{"num_key_value_heads": 1, "norm_eps": 1e-06, "init_out_by_depth": true, "weight_decay": 0.0, "max_grad_norm": 1.0, "warmup_steps": 48, "schedule": "wsd", "decay_shape": "cos", "train_tokens": 504800000, "dataset": "wikipedia_en"}
Each number is 128 + 24 x the weight over its row's rms, rounded and kept within 0 to 255. Layers, rows and columns count from 0. The size above them is the row's rms in percent of the matrix's.

# layer 5 MLP up, 1024x256, rms 0.457, rows 409-461, columns 64-127
size [ 94  97 102 105  98  95  95  99  91 104  95 110  96 103  93  97 103  98  99  97  98 118 102  96  98 106 102 104  84 102  99  99 103  99 127 103  98  99  94 103  96 101 101 115 108  91  95 102  97  93  94 103  92]
[[ 91 140 112 106 129 130 156 127 112 105 186 107 100 119 119 110 133 125 116 124 127 113 152 111  97  86 143 153 145 128 133  90 127 113 120 173 138 133 140  84 149 141  57 129 141 126  94 147 113 123 117 149 142 124 134 121  99 123 133 138 104 145 132 172]
 [164 177 121 123 138 131 128 140 133  93 146 145 193  99  98 123 148 104 143 101 141 150 140 142 119 127 104 139  84  94 123 144  88 113 119 164 127 132 136 161 141 154  99 129 110 122 160 147 117  95 132 142 170 127 136 109 110 135 170 105  73 109 147 104]
 [102 140 143 106 125 137 186 135 102 123 117 108  88 131 123 152 163 132 129 197 153 137 114  93 161 126 116  99 159 114 142 157 123 115 132  92 134  88 134 118 134 115 116 165 111 111  65 141 158 140 156  81 161 113 120 117 102 152  98 130 125 140 129 133]
 [130 149 101 177 137 121 100 120 165 141 128 119 122 160 157 111 112 118 163 106 123 133 137 163 125 118 156 176 119 155 117 159 123 138 132 120 139 106 152 165  93 106  90 117 159 135 130  67 120 150 133 157 130 161 120 141 148 120 165 119 108 158  74 110]
 [125 116  89 114 139 135 131 134 115 124 108 137 105 119 101 117 131 107 166 152  92 124 112 112 135 167 121 143  84  96  90 134 153 122 116 129 147 123 134 131 136 143 106 131 128 117 108 122 165 127 117 180 145 146  93 123 133 150 131 113 157 155 123 101]
 [105 103 103 113 139 147 146 139 141 150  96 135 130 150 138 149 143 154  87 124 134 146 106 133 152  98 166 134 134 107 117  91 179 102 136 137  88 136 151 116 146 132  66 123 103 108 119 143 134 116 161 111 145 142 125 106  83 131 140 156 117 151 113 141]
 [120 126 114 183 104 133 158 143  72 164 105  82 124 132 137 128 121 163 126 157 119 141 139  91  98 106 110 115 131 111 115 136 174 142 150  80 137 121 130  74 118 164 117  66  99 137 160 144  96 144 136  95 155 144 160 127 104 148 150 126 166 130 140 112]
 [176 105 114 155  95  99 148 117 104  96  91 110 121 167  92 126 102 122 112 146 158  81 121 144 100  89 126 145 153 124 108 119 156 142 142 144  74 147 116 123 118 158 158 158 111 105 160 143 148  97 177 140  92 133 107 101 123  86 126 137  89 142 114 157]
 [ 72 138  97 149 125 129 151 108 154  80 168 141 184 140 124 117  83 130 140  97 117  98 126 137  89  95 122 109 121 101 121 155 110 119 145 125 131 138 113 104 120 150 122 148 131 112 125 154 110 150 115 146 114 120 129 123 164 116 113 106 113 107 107 103]
 [108  92 143 114 100 108 117 146  97 147 110 141 148 132 128 114  97 161 122 109 108 155 104 116  61 123 169 130 156 137 122 138 122 141 125 165 126 122 129 105 166 145 134 161 143 127 150 113 157 120 156 144 149 148 113 113 119 181 113 135 148 145 109 143]
 [159 140 141  83 127  97 129 153 103  96 151 135 162 146 105 138 167 136  76 137 114 103 127 136 130 129 122  91 101 136 115 123 103 139 136 163 113 136 116 171 103 163 101 103 115 149 154 125 115  83 127  94  87 154 149 107 143 118 109 118 136 131 125 131]
 [119 112 129 142 153 150 151 158 155 136  99 136  73 140 124 101 150 105 112 175  97 100 129 110 126 128 139 159 123 103 128 116 146 127 159 127 137 108 141 107 131 116 164 153 181 128 125 131  96 140 135 141 129 150 106 109 160 159 135 128 129 158 145 101]
 [ 80  91  72 104 143 105 149 132 142 147 134 140 168 122 153 111 141 118 140 151 132 142 160 126  93 126 149 115  85  85 126 156 134 130 147 132 108 127 192 121 140  72 119 118 107 165 109 142  90 116 115 141 129 184 143 134 112 169  72 122 104  82 135 144]
 [130 110 126 122 145 140 126 151 111 110 124 166 111 156 122 158 109 115 162 161 116 126 137 119 146 142 115 125 161 176  97 151 120 156 135 170  90 154 103 121 120 129 127 179 103 134 111 125 116 124 101  84 111 136 117 137 124  89 121 122 113 155 126 128]
 [125 108 119 125 114 136 150 131  90 126 137 122 185 137 105 146 149 163 120 151 160 156 144  86 148  88 140 155 115 141 137 125 147 128 104 139 157 160 120 144 136  89  98 138 148 143 115 144 131 157 125  96 145 141 148 119 128 141 113 130 119  75 145 145]
 [142 107 134 137 180 148 127 154 169 104 152 115 128 154 120 167 166 175 120 112 137 103 155 125 131 122 155 118 118  88 162 111 112 104 164  80  90 146 110 151 181  96 139  84 158 124 112 164 132 118  77 125 169 124 117 137 141 110  84 121 166 156  86  95]
 [137 125  91 150 119  77  94 126 112 115 159  96 150 152 130  97 134 147 148  91  98 102 123 146 126 109 116 160 177 133 125 108 145 101 106 153  97 125 158 121 130  92 132 124 128 179 141 181 172 142 149  81 118 165 143 112 111 125  96 114 131 140 127 126]
 [113 124 145 130  99 113 167 140 142 141  56 105 123 174 133 129 114 141 106 107 153 138 129 129 179 115 125 144 131 189 113 121 130 119  59 139 170 126 113 124 155 117 117  88 131 105  85 160 128 116 129 183 122 110 116 133 150  92 115 155 130 135 120  83]
 [145  95 111 132 148 175 122 128  82  78 146 137 163 148 147 129 107 126 157 108 123  89  97 121  96 104 100 143 139 141 117  80 169 170 136 115 134 103  88 160 108  98 117  95 177 169 136 152  77 162 129 142 154 100 113 114 155 121 134 134 160 146  76 142]
 [150 139  98 133 119 144 104  96 126 160 130 156 142 167 137 157 133 123 111 122 166 132  91 121 110 155 115 124 120 103 160 125 151 107 148 108 135 102 101 153 131 157  75 145 126 137  78 198 102 199 120 127 113  80 171 132 150 124 130 121 114 153 168 129]
 [113 124 163 140 113 174  64  94 136 126 132 140 130 123 130 103 185 136 124 155 106 135 116 108 143 132 136 128  93 113 130 168 121 101  69 113 120 118  71 151 100 145 124 137  76  96 124 158 142 121 122 149 161 103 127 134 130 111 100 122 116 130  89 103]
 [ 94 111  95 142 100 117 102 115 127 117 159 151 147  84 133 105 113 112 149 145 131 154 165 155 129 116 112 100 140 152 166 148 165  84 108  94 132 103 119  83 138  87 127 167 152 128  97 122 143 152 128 102 137 112 154  88 143 162 124 101 184 179 134 129]
 [147 123 130 134  75 140 147 160 130 132 103 159 164 142  97  87 159 144 130 146 147 149 150 155 141 101 153 144 126  93 141 142  94  96 172 149 142 117 138 138 162 129 157 111  79 140  87 134 131 135  85 161 113 151 119 118 137 142 130 140  99 143 126 125]
 [119 117 181 107 153 123 127 115 115 127 152 168 165 122 147 165 160 112 114 162  83  85 149 126 128 133 119 121 108 132 112 123 124  98 100 136 135 104 170 149 124  94 116 136 126 149 110 165 101 128 126 124 118  95 106 159 150 126 120 164 134 170 134 138]
 [ 82 112 140 134 159 139 120 161 102 109 173 158 165 126 115 140 117 133 130 124 122 148 126 135 108 126 139 111 133 118 144 153 124 122 128 155 179 122 102 117  99 144  78 105 113 118 170 140 153 125  77 113 110 124 113 116 144  95 128 110 116 114 140 137]
 [160  89  95  96 176 133 110 145 145 156 138 116 138  86 163 117 120 136 107 167  90 159 103 151 152 141 145 120 119 101 143 117 163  91 113  89 161  79 136 127 106 133 142 128  68 135  68 143 112 104 124  91 145 100 154 106 116 110 100 138 119 190 122  93]
 [153 132  80  92 104 107 145 122  77 126 135 150 140  92 126 130 112 152  88 149 119 115 138 160  94 121 119 122 116  98 119 144 102 131 147 116 102 137 129 132 135  83 139 113 124 127 127 127 113 119 137 149 143 104 104 106 142 131 136 151 101 125 125 140]
 [128 150 163 146 141 137 165 150 148 151 149 111 102 147 114  89 128 133 118  98  87  99 156 145  98 141 100 112 144 187 145  64  99 159  98 150 139 130 103  62 181 112 146  94 126 131 204 142 142 112 115 115  99 177 103  95 134  94 154 171 144 125 134 114]
 [113 114 113 114 188 130 125 132 173 148 113 145 121 150  83 142  89  64 134 174 119 110 156 141 127 128 157 159 130 116 132 154 108 119 138 161 104 125 118 109 169 124 135 135 112  93 140 131 100 169 162 172 103 112 186 161 135 132 101  93  76 148 135 110]
 [165 129 187 114 166 112  76 152 136 134 112 144 100 173 103 124 120 137 118 121 146 141 116 102 125 102 130 129 117 160 147 135  74  87  85 163 174 120 132 120 107  95 135 109 133 133 125 103  89 114 128 147 108 157 102 124 141 136 139 145 127  92 100  98]
 [148 115 155 139 148 123 100  95 112 134 137 143 156 134 132 108 120 123 135 103 146 156 100 136 142 109 124  97 124 110 128 109 160 112 164 144 178 150 140 142 164 148 108  66  98 151 140 135 114 115 112 137 130 146 138 169 110  99 139 110 139 116 120 110]
 [100  90 159 126 115 111 146 117 133 113 150  76  95 127 150 121 124 111 127  69 109 182 101 161 114 179 122 161 121 135 125 144 118 107 115 109  58 124 146 114  99 163 128 127 138 146 138 122  97 112 129 119 114 126 111 107 128 147  96  97 132 144 108  89]
 [138 156 139 131 137 109 106 116 160 135 120 173  87 109 111 156 200 127 133  82 138 120 140 124 115 111 103  83 145 105 126 149 144 131 134 108 142 141 131 158  87 137 122 135 115 132 117 137 142 151 197 135 171 131 142 117 138 147 119 150 116 125  95 138]
 [139 119 116 161 128 106 113 129 124 207 148 175  91 131 137 111 110 108 128  84 167 157 157 111  78 154 119 151  87 102 131 208 149 119 124 126 103 137 139 107 116 161 143 111 158 112 120 117 112 134  84 129 122 110  98 143 128 131 104 106  77  96  73 148]
 [123 156 134 136 148 121  86 147 108 116 168 128 120 148 146 130 121 151 134  99 144 112 134 123  85 105 138 112 110 108 189 126 114  93 135 117 107 173 107 120 118 134 131 130  97 109  98 167 108 100 121 137 142 140 148 146 170 149 126 154 149  99 105  90]
 [179  64 127 127 113 139 109 156  93 121 144 135 164 194 123 153 168  94 105 135 127 140 126 123 118 103 124 122 189  94 178 150 136 102 167 161 140 122 114 123 120 110  97 159 107 108 107 122 136 137 125 129 115 153  94 128 115 119 157 174 115 144  96 166]
 [141 102 135 108  90 130 126  99  96 126 118 155 134  97 105 130 142 141 128 154 161 145 131  98 158 197 130  73 149 113 131 112 153 149 102 174 161 101  96 104 148 114 170 107 128 163 122 149 151  92 106 131 131 152 131 109 122 153 108 172 129  96 140 135]
 [138 119 129 128 111 118 155 127 141 105 179 131 132 106 136 158 154 141 126 125 113 133 142  96 178 165 154  89  97 126 156 125 125 152 153 129 131 144 145 121 134 173  97 114 143 122 166 143  96 165 138 103 120 176 129 123 124 135 134 110 177 149 126 128]
 [110  81 126 110 104 141 141 168 131 105 156 145 116 161 112  80 149  96 128 112 120  99 128  93 103 123 108 153 139 162 128 153 159 138 115 117 154  98 103 151 180  95 129 139 139 128 130 143 114 117 115 125 131 131 167 151 159 129 152 113 132 109 115 110]
 [145  96  87 129 127 116 102 141 169 142 155 114 123 151 128  86 153 132 164 143 145 102 116 125 113 121 142 150 119 111 112  97 138 141 166 167 121  92 128 126 127  92 168 132 158 140 105 127  91 145 136 118 130 155 165 153 110 106  87 127 154 136 133 147]
 [145 127 113 126 143 117 159  95 150 131 112 113 138 141 121 126  97 122  90  78 162  94 148 135 184 146 113 161 127 113  88 117 105 160 125 122 119 119 139 107 166  91 134 125 128 128 175 101 138 165 155 155 128 115 115  85 112 182 139 131 154  92 127 162]
 [170 116 135 130 176 124 142  95 129 100 148 108 133 154  88 120 138 151 184 112 134 135 163 121 143 168 167 118 122 133 128 118 169 137  83 156 112 143 173 145  97  80 105 122 154 104 131 164 185  96 109 124 139 127  95  54 134 144 124 129 116 105 133 139]
 [131 116 145 107 114  84 162 171 158  73 138 125 164 151 157 103 141  94 123  80 133 172 133 116 117 109 145 117 130 119 125 154 132  96 132 152 126 184 121  96 116 101 156 114 118 110  98 103 172  72 147 133 115 102 137 126 120 108 100 140 127 140 112 144]
 [155 113 108 122 151 121 148 124 120 165 130 135 125 133 129 108 135 134  96 128 167 110 159 128 127 114 125  88 127  99 130  95  76 110 142 145 141 104 130 118 172 116  93 134 143  67 120  81 136 124 136 136 184 132 130 124 115 144 101  98 160 135 114 118]
 [118 128 120 148 111 132 130 153 113 121 146 105 115 126 172 155  88  59 128 117 142  85 172  85  91 129 120 119 129 109 117 125 153 185 134 119 114 121 124 123 189 112 128 115 107 112 143 145 115 102 164  97 107 128 134 115 100 134 193 122 125 125 103 127]
 [102 135 160 143 114 124 115 128 124 143 138 105  63 122  82 147 138 127 127 127 116  98 158 101 127 123 147 162 126 164 128 151 101 135  88 148 133 132 114 103  91 159  94 120  96 150 157 131 104 122 141 134 161 154 126 137 166 111 133  96  94 102 187 121]
 [147 124 107 117 136 145 145 114 158 126 150  79  59 130 124 131 141 144 118 129 123 154 164  94 125 126 169 112 133 113 141 120 124 114 135  81 129 161 154 139 140 113 129 125 160 140 112 105 145 139 108 133 154 134 141 150 116 128 126 152 104 113  95 120]
 [137 122 145  85 126 133 116 155  99  92 132  91 105 189 127 102 129 129 137 150 126 136 107 132 135  95 131 143 134 105 129  83 116 111 124  99 100 165 129 130 124 123 113 133 108 138 167 119 149 142 155 129 138 150 122  64 101 163 130 107 169 149 115 128]
 [106 135 145 130 156 112 137 148  90 144 152 128 132 144 173  93 119  94 127  99 109 135 138 174 108 119 119 132 134 129 159 112 146 126 120 106 115  67  79 125 105 126 119 139 125 145 114 152 131 104  98 119 157 103 155 160 120 142  85 107 127 116 149 127]
 [108 113 138 147  83 111 152  95 177 139 149 151 146 102 129 125 122 143 151  97 117 141 121 124 157 137 120 154 120 134 124  83  97  95 102 134  96 115 104  99 100 113 135 159 138 125 175 105 127 129  96 147 131 124  81 114 102 131 145 108 166 119 117 139]
 [101 127 115 115 156 106 148 116 130 138 102 147 127 140 154 109  98 125 119 161 101 116 116 166 124 145 114 121  96 164 192 154 142 114 123 136 133 155 127 106 153 132 134 113 136 109 154 118 156 101 108  69 125 108 158 135  95 142 100 140  79 157 147 124]
 [142 142 126  95 150 123  80 114 132 105 177 159 135 102 168 130 148 151 118 102 123 154 172  99  73  92 128 113  81 176 140 115 117  90 122 120 114 119 134 146 125 138 148 130 111 175  96 115 156 175 144 117 124 130 106 137 145 177 100 104 156 163 165 119]
 [125  80 145 160 134 132 116  93 177 146 120  81 114 155 167 115 149  99 119 130 174 109  90  92 171 147  71 148 135 127  87 143 107 135 113  79 152 125 181 127 132 136 117 143 137 133 153 146 145 132  99 123 111 116 145 147 101 109 153 139 147 132  92  97]]
# layer 5 MLP down (transposed), 1024x256, rms 0.465, rows 409-460, columns 64-127
size [ 86 102  94 103  91  87  91 105  86 108  93 108 101  98 100  92  94  98 100 103  99 103 103  94 102  99  95 107  88 102 104  98 103  93  96 105 103 106 102  95 102 103 109 103 112  87 102  98  91  97  94  93]
[[130 116 129 135  98 177 119 119 182 155  57 121 176 191 162 120 122  86 124 154 115 132  86 142 153 117 106 102 152 133 117 116 158 111 106 120  95 152 168 129 126 188 162 112 169 128 150 131  83 123 155 101 112 148 131 104 138 124 145 122 128 121 155 152]
 [154 137 142 126 116 170 127 149 126 130  67 156 132 157 131 193 117 107 150 150 111 115  96 119 120 118 122 147 150 105 139 126 124 159 154 137 146 178 176 154 167  85 124  95 120 151 131 170 137 133 101 136 134 130 124 127 116 172 144 144 121 136  81 149]
 [103 107 141 122 100  87 129 163 131 135 133 131 157  88 127 117 128 144 116 157 114 103 100 160 125 164 122 120 142  84 171 113 130 104 153  96 123 118  88 152  98 185 116 133 112 127 117 169  79 127 120 150 128 127  67 119 127 112 107 110 126 100 108 114]
 [148 180  78 136 103 128 107 112 123  80 122 125 142 153 119 141 135 144 157 159 132 131 132 154  91 158  88 189 120 164 144 111 163 124 153 104 103 107 150 142 180 101 137 115 135 122 139 109 121 147 131 157 140 132 157 107 123 128 159 119 106 149 112 117]
 [170 135 140 131 101 144 123  97 146  90  99 126 195 176 165 115 155 123 148 164 144 157 167 127 142  89 127 122 139 107 139 163 133 136 148 147 119 144 182 120 124 136 216 125 125 127 112 104 121 144 159 116 153 160 107 108 136 111 110 143 148 149  75 150]
 [123 119  90 123 109 134 121 114  85  77 132 165 158 140 134 124 120 130 160 129 121 125 106 191 139 127 144 185 119 138 155 138 145 144 119 149 116  79 124 126 115 118 153 163 138 161 120 135  99 147 134 119 123 144 116  94 166 144 115  88  90 102 137 123]
 [175 127 124 126 114 139 122  87  85  54 144 138 164 151 138 120 131 189 146 118 146 159 163 160 135 146 120 136 136 121 110 150 137 152 120 164 115 170 140 127 123 124 126 103 116 145 105 133 139 118 156 132 120  74 108 138 119 128  93 161 127 137 119 116]
 [101 150 148 156 164 101 160 147 121 134 140  78 140 129 141 144 160 169 125 122 120 119 117 122 147 104 150 129 138 105 129 123 138  72 132 123 114 126 177 151 147 122 141 145  77 121 110  83 155 114 135 129 114 130 196 116 165  87 105 121 142 109 159 123]
 [122  98 115 122 138 124 144 144 128 155 108 104 137 193  90 152 150 148 118 110 126 127 112 131 157 165 100 142 135 159 138 114  99 164 157 104 154 108 128 129 111 123 155 134 146 149 108 156 136 164  78  80 100 119 141 104 123 131 129 138 105 142 111 100]
 [109 114  79 126  96 131  86 129 135  93 116 102 143 168 119 117 122 138 127 104 115 138 147 129 145 170 142 165 112 125 108 141 135 124 111 119 103 100 131 146 145 100 116 163 112 109  97 160 102 132 111  79 124 159 117 108 114 134 121  62 170 159 138 105]
 [141 140 122 121 147  92 143 160 133 134 160 126 109 157  86 118 114 104 127 108  78  99  95 142 135 121 132 160 169 121 103 109 139 125 114 112 111 148 153 116 181  86 105 143  91 129 124 129 131 129 137 125  77 133 133 135 143  96 129 156 108 153 178  92]
 [141  98 124 111 139 134  66 120 116 117 109 134 149 125 112 130 118 108 153 131 154 149  98 130 148 109 149 145 125 122  75 132 155 156 113 158 119 128 128 116 130 157 131 124 124 118 134 179 127  89 162 107 134 140 145 126 154  83 105 141 126 153 151 150]
 [ 94  97 150 149 124  60  57 158 116 155 160 147 130 139 133 126 127 126 105 128 153 140 128 148  93 122  71 109 128 118 113 143 116 141 109 111 152 140 144 131 142 165 138 138 138 111 130 117 127 121 143 160 132 119 134  95 130 130 109 121  97 141 122 125]
 [136 148 152  89 117 117  93 123  84 130 105 151 131 149 149 131 124 129  98 141 119 113 145 110 136  90  93 129 103 112 102 128 123 119 167 164 118  73 121 122 119 147 128 127 134 159 120 120 101 142 110 120 131  95  89 123  82 144 107 146 141 119  87 125]
 [147 131 160 141  92 153 140 146  91 135 110 134 148 118  84 168  84 132 136 142 133 115 153 119 154 155 120 132 124 124 144 142 144 110 117 176 116 110 111 136 100 157  97 160 109 109 164 146 130 176 104 124 118 107 166 167 144 150  96 143  98  95 168 156]
 [127 150 101 131 149 116  86 154 135 113 128  62 117 123 141 136 161 153 106 145  84 143 114 188 162 107 131 128 130 127 157 124 149 122 116 112  59 163 137 116 172 154 156  95 128 170 121 143 131 117 132 132 153  98 131 158 151  96  67 139 164 101 133 142]
 [188 151 136 175 109 119 153 124 136 123 105 127  93 133 139 126  77  91 103 136 157  97 118 118  87 150 106 110  76 159 111 160 154 125  96 126 149 151 137 104 163 130 132 129 145 116 113 162 159 104 168 114 155 104 131 114 107 135  91 153  95 130 118 106]
 [167 118 118 110 131 107  94 131 142 102 130 102 112 132 121  77 109 133 152 191 140 151 126 127 140 141 108 124 129 110 168 134 109  93 120 164 102 147 188 174 165 143 137  85 164 107 116 147 198 121 123 127 169 192 126 125 112 159 131  93 120 146  89 150]
 [150 137 147 132  49 131 185 145 168 183 113  87 101 130 129 116 111 128 135  99 142 131 134 106  85 147 170 136 120 123 145 189 109 120 119 132 147 129 112 127 164 120 144 116 102 147 114 133 135 117 166 134 104 147 146 119 148  94 104 118 148 155 100 109]
 [126 147 114 170  87 109 130 107 133 162 139 119 120 135 107 140 145 155 127 107 128 112 157 113 120 129  97 172 143 139 168 165  92 107 135 107 130 141 142 141 112 127 149 165 123 159 104 171 152 111 103 112 100 147 131 145 133 126 127 106 101 181 136 153]
 [122 125 119 146 121 114 132 127 127 116 113 125 179 144  80 129 123 150 102 131 123 115 104 112  99  89 107 116 172 148 135 134 116 145 146 126 141 120 113  81 133 115 127  96 141 105 165 128  66 169  92 129 131  85 151 128  89 140 134 139 132 154 126 138]
 [136 134 129 193 158 158 156  87 170 119 134 118 126 140 150 137 136 117 124  87 138 169 127 124 149 125 129 100 110 133 133 112 131 144  82 132 135 148  81 139 111 101 127 132 137  77  96 116 145 144 131 117 138 166 118 142 141  99 189 112 102 158 113 124]
 [105 120 118 132 123 169 178  94 137 153  94 142 156 160 120 117 127 147 148 126 106 181 131 148 125 106 116 126 161  65 123 164 103 124 133 100 147 145  65  99 170 112 118 121 133 125 131 132 100 135 115 148 120 165 182 114 115 111 128 100 136 116 119 120]
 [143 126 143 129 158 120 125 154  93 148 122 110  98 142 127 130 144 139 146  81 191 132 118 145 101  85 164 135  96 106 122 115 168 109 159 144  94 112 112 154 101 132  93  78 132 178 137 124 127 129 120 130 118 123 115 111 133 166 120 155 111 166 132 165]
 [160 111 136 112  81 132 117  87 149  71 104 139  91 170 112 152 143 129 148 138 156 116 129 147 129 138 151 126 149 108 155 162 146 117 134 108 139 100 118 141 154 111 111 107  76 108 122 119 120 177 114 116 107 130 110 127 138  98  92 137 100 114 118 120]
 [ 95 105 127 143 136 109 117  93 169 194 116 154 147 147 102 136 144 151 107 150 130 152  96 125 120  99 138 142 122 137 124 149 205 128 167 145 129 131 116 124 139 149 134 141 139 148 138 120 157 143 152 118 115  93 164 101  97 119 127 173 106 105 126 135]
 [135 166 127 176 109  94 131 103 147 156  83 109 132 116 130 120  77 127 123 123 113 136 103  97 131 115 171 137 104 185 103 155 154 189 124 118 129 149 112 120 116 122 128 155 161 102 128 133 179 122 135 152 162 123  98 119  89  97 104 152 137 139 107 104]
 [119 130 101  97 141 130 103 108 181 132 125 122 110 189 119  93 130 138  59  87 112 116 139 127 122 129 120  90 102 180 177 148 134 158 174 120 157 175 122 112 147 121 146 104 127  85 158 110 151 134 130 149 125 113 137 154 141 140 113 130 113 105 163 120]
 [151  86 123  97 125 134 117  95  95 171 174 124  94 131 149 137 136 175 145  59 164 140 105 139 162  86 160 121 117 152 123 120 121 114 106 109 119 139 140 156 139 119 122 155 117 179 101 120 161 142 114 142 140  95 137 120 122 111 115 136 134  96  87 113]
 [139  84  99  86 136 135 166 137 102 138 126 165 161 126 106 111 103 121 131 147 176 145 137 102 101  92 118 113 124 143 130 109 112 147 119 152 108 117  97 129 118 153 160 131 128 156 106 112 158  86 136 117 144 154 151  88 122 134 128 167 151 112 147 119]
 [115 119  67 117 116 142 109 159 112 147  73  92  88 122 139 149 150  64  72 163 105 110  93 151 136  82 149 110 133 141 105 124 120 155 125 105 120 116  99 105 123 106 144 112 130 148 135 122 131 151 122 102 130 102  97 136 129 143 142 119 122 140 178 147]
 [141 130 151 152 106 116 180 155 118 110 123 131 131 138 139 122 207 148 103 100  89  99  96 126  77 122 120 116  80 136 149 137 111 143 137 100 125 133 122 136 117 100 114 102  86 130 125 118 133 130 137 118 125  97  90 105 116 155 135  96 162 117 139 156]
 [131 140 151 182 149 175  95 152 115  99 140  76 115 122 165 139 148 103 107  59 126 124 133 142 139 112  75 128 106 166 154 163  93 163 159 101 105  85 128 138  89 140 107 115 131 143 143 123 113 137 110 135 101  92 155 105 116 139 143 137  83 171 134 146]
 [ 91 148 149 109 120 114 132  96 114 115 122 140 142 111 111 110 114 157 144 124 120 132 105 124 171 133 104 125 121  88 181 120 131 137 143  89  78 117 152 118 106 120 119 169 141 133 135 142  98 134  95 111 133 133 125 130  94 119 114 173 168 131 133 126]
 [126 138 102 134 121 105 181 118 153 129  91 112 172 106 110 143 152 108 100 124 132 132 121 143 173 156 105 137 138 133  65 106 146 186 122 148 141  92 145 124 166 110 124 129 160 139 152  67 104 142 130 128 149 158 125 101  89 130 159 130 111 164 144 148]
 [116 118 176 143 144 139 103 112 124 153 112 124 123 171 102 116 124 120 149 106 101 104  97 154 109 100 161 154 164 144 110 144 158  99 124 104 133 135 120 144 107 117 121 162 170 158 131 103 137 152 130 107 115 171 132 107 120 122 178  49 128  72 124 115]
 [166 138  92 130 154 115 105 118  94 143 130 119 126 110 125 171 162 143 107  72 126 138 106 170 115 134 164 115 162 106 111 116 132 142 135 125 123 128 161 116 110 168 103 129 155 118 166  92 156 164 136 128 163 128 113  75 113 159 154 149 105 170 116 113]
 [131 154 119 106 130 150  68 157 147 136 115 153 115  96 120 144  92 106 147 129 110 169  78 158 148 148 106 139 122 144 122 112  91 160  84 114 161 128 100 114  82 134 125 130 139 139 142 117 164 120 133  77 104 117 152 142 136 151 118 170 126  75 135 145]
 [158 129 156  82 135 130 105 102 170 112 154 168 117 106 155 152 118 186  98 131 119 133  93 168 125 143  59 154 149 106  73 121 148 128 163  75 166 147 151 130 122 166 105 112 117 143 133 168 157 119 134 166 120  93 126 134 130 100 145 126 136  93 152 141]
 [211 170 138 124 145 159 121 163  77 111 118 145  54 112 110 105 123 115  84 144 116 129 126 128 126 152 134 153 131 118 105 164 151  93 129 130 120  95 127 136 163 124 119 111 119 155 166 139 149 143 155 156 158 110 123 171 131 169 133  92 113 136 117 153]
 [153 145 129  94 110 134 121 154 129 115 152 134 111 165 127 117 116 153 112 112 118 101 152 123 132 140 142 149 159 116  85 144 168 138 105 136 135 141 137 134 137 171 126 150 146 146 124 106 132 110 113 162 105  68 124  94 162 136 152 121 137 133 108 155]
 [135  91 168 118 117 156 151 168 104 154 139 118 118  91 139 156 131 103 118 118 120 153 106 115 110 198 154 188  96 122 113 166 149 168 161  66 108 114 142 103 118  92 149 163 106 134 119 135 128 132 122 151 122 124 122 108 184 125 126 148 132 141 118 147]
 [108 143 155  97 125 119  91 211 106 125 153 155 129 138  87 100 129  98 140 123 154 102 143 117 115 118 141 131 117 145 136 113  83 142 180 110 143  78 138  90 141 153 171 108  97 176 108  78 143 139 136 129 117 135 135 150 105 118 100 162 108 129 111 134]
 [128 152 113 117 150 158 122 142 152 102 121 148 125 122 104 122  82  97 104 112  94 112 111 106 112  72 155 126 157 147 152  99 108 167 154 139 141 139 104  93 156 131  98 172 173 112 111 148 122 166 117 114 175 156 169 181 166 138 116 163 137 143  74 102]
 [160 106 122 165 134 140  87 108 122 146 145 133  69 136 139 101 146 125 147 125 130 109 153 156 104 145 135 142 131 128 140 108 142 129 119 147 120 137 125 153 101 171 152 148  90 109 108 117 116 125  88 119 133 159  86 130 128 126 128 127 168 172 150 104]
 [147 152 103 132 130 154 143 119 130 140 129 138 122 142 157  98 159  95 113 144  91 113 157 166 126 110 130 102  68 133 124 138 151 128  79  88 150  64 130 108 138 120 177 104 159 117 155 100 146 118  87 144 141 152  97 120  95 119 171  97 120 139 138 141]
 [132 146 162 148 119 188 122 133 154 138 131 129  95 112 131 150  97 170  94 142 123 142 110 143 113 174 147 104 136  92 104 174 111 146 130 102 143 109 124 120  87 145 172 106 138 168 134  97 142 136 100 176 131 107 124 137  84 135 144  80 119 118 144 144]
 [116 122 135 110 131 142 126 102 146 107 118 121 141 122 105 149 158 110  99 138 109 132 114 117 167 105 120 134 126 140 113 125  66 126 169 147 161 155 145 138 124 155 150 147 143 145  99 107 139 129 119 130 100 129  79 128 132 107 103 121 125 125 156 100]
 [157 131 123 149 120 145 113 176 147 168 148 119 121 145 113 169 144  93 148 158 121 138  79  99 155 121 118 137 121 102 149 168 140 108 109  97 134 111 149 158 154 143 125 106 145 147 111 152 125 107 121 135 104 141  97 116 159 126 155 126 156 102 108 144]
 [158 136 135 100 131 150 114 110  93 141 142 120 118 133 161 179 128 111 135 108 119 113 136 102 114 142 146 111 134 126 111  80 104 127  79 130 158 120 105 141 125 102 176 185 127 113 152 109 139 133 171 156 123 146  61 111  66 134 125 107  99 132 146 138]
 [150 150 107 155  97 100  85 162 158 168  91 140 119 139 102 139 123 133 109 147 128 134 124 135 139 113 116 121 120 129 138 126  98 117 133 125 143 120 111 120 125 137 148 176 147 126 148  98 173 115 117 148 131 147  98 105 152 133 125 103 178  87 135 120]
 [179 169 159 174 149 155 152 133 135 125 109 131 118 153 122 159  81  85 120 151 156 146 108 110 167 147 131 133 125  93  95 146 124 127 146 128 139  99 116 149 150 131 122  94 109 132 146 128 145 136 113 121 116 126 102 100  76 112 155  99 138 116 112 144]]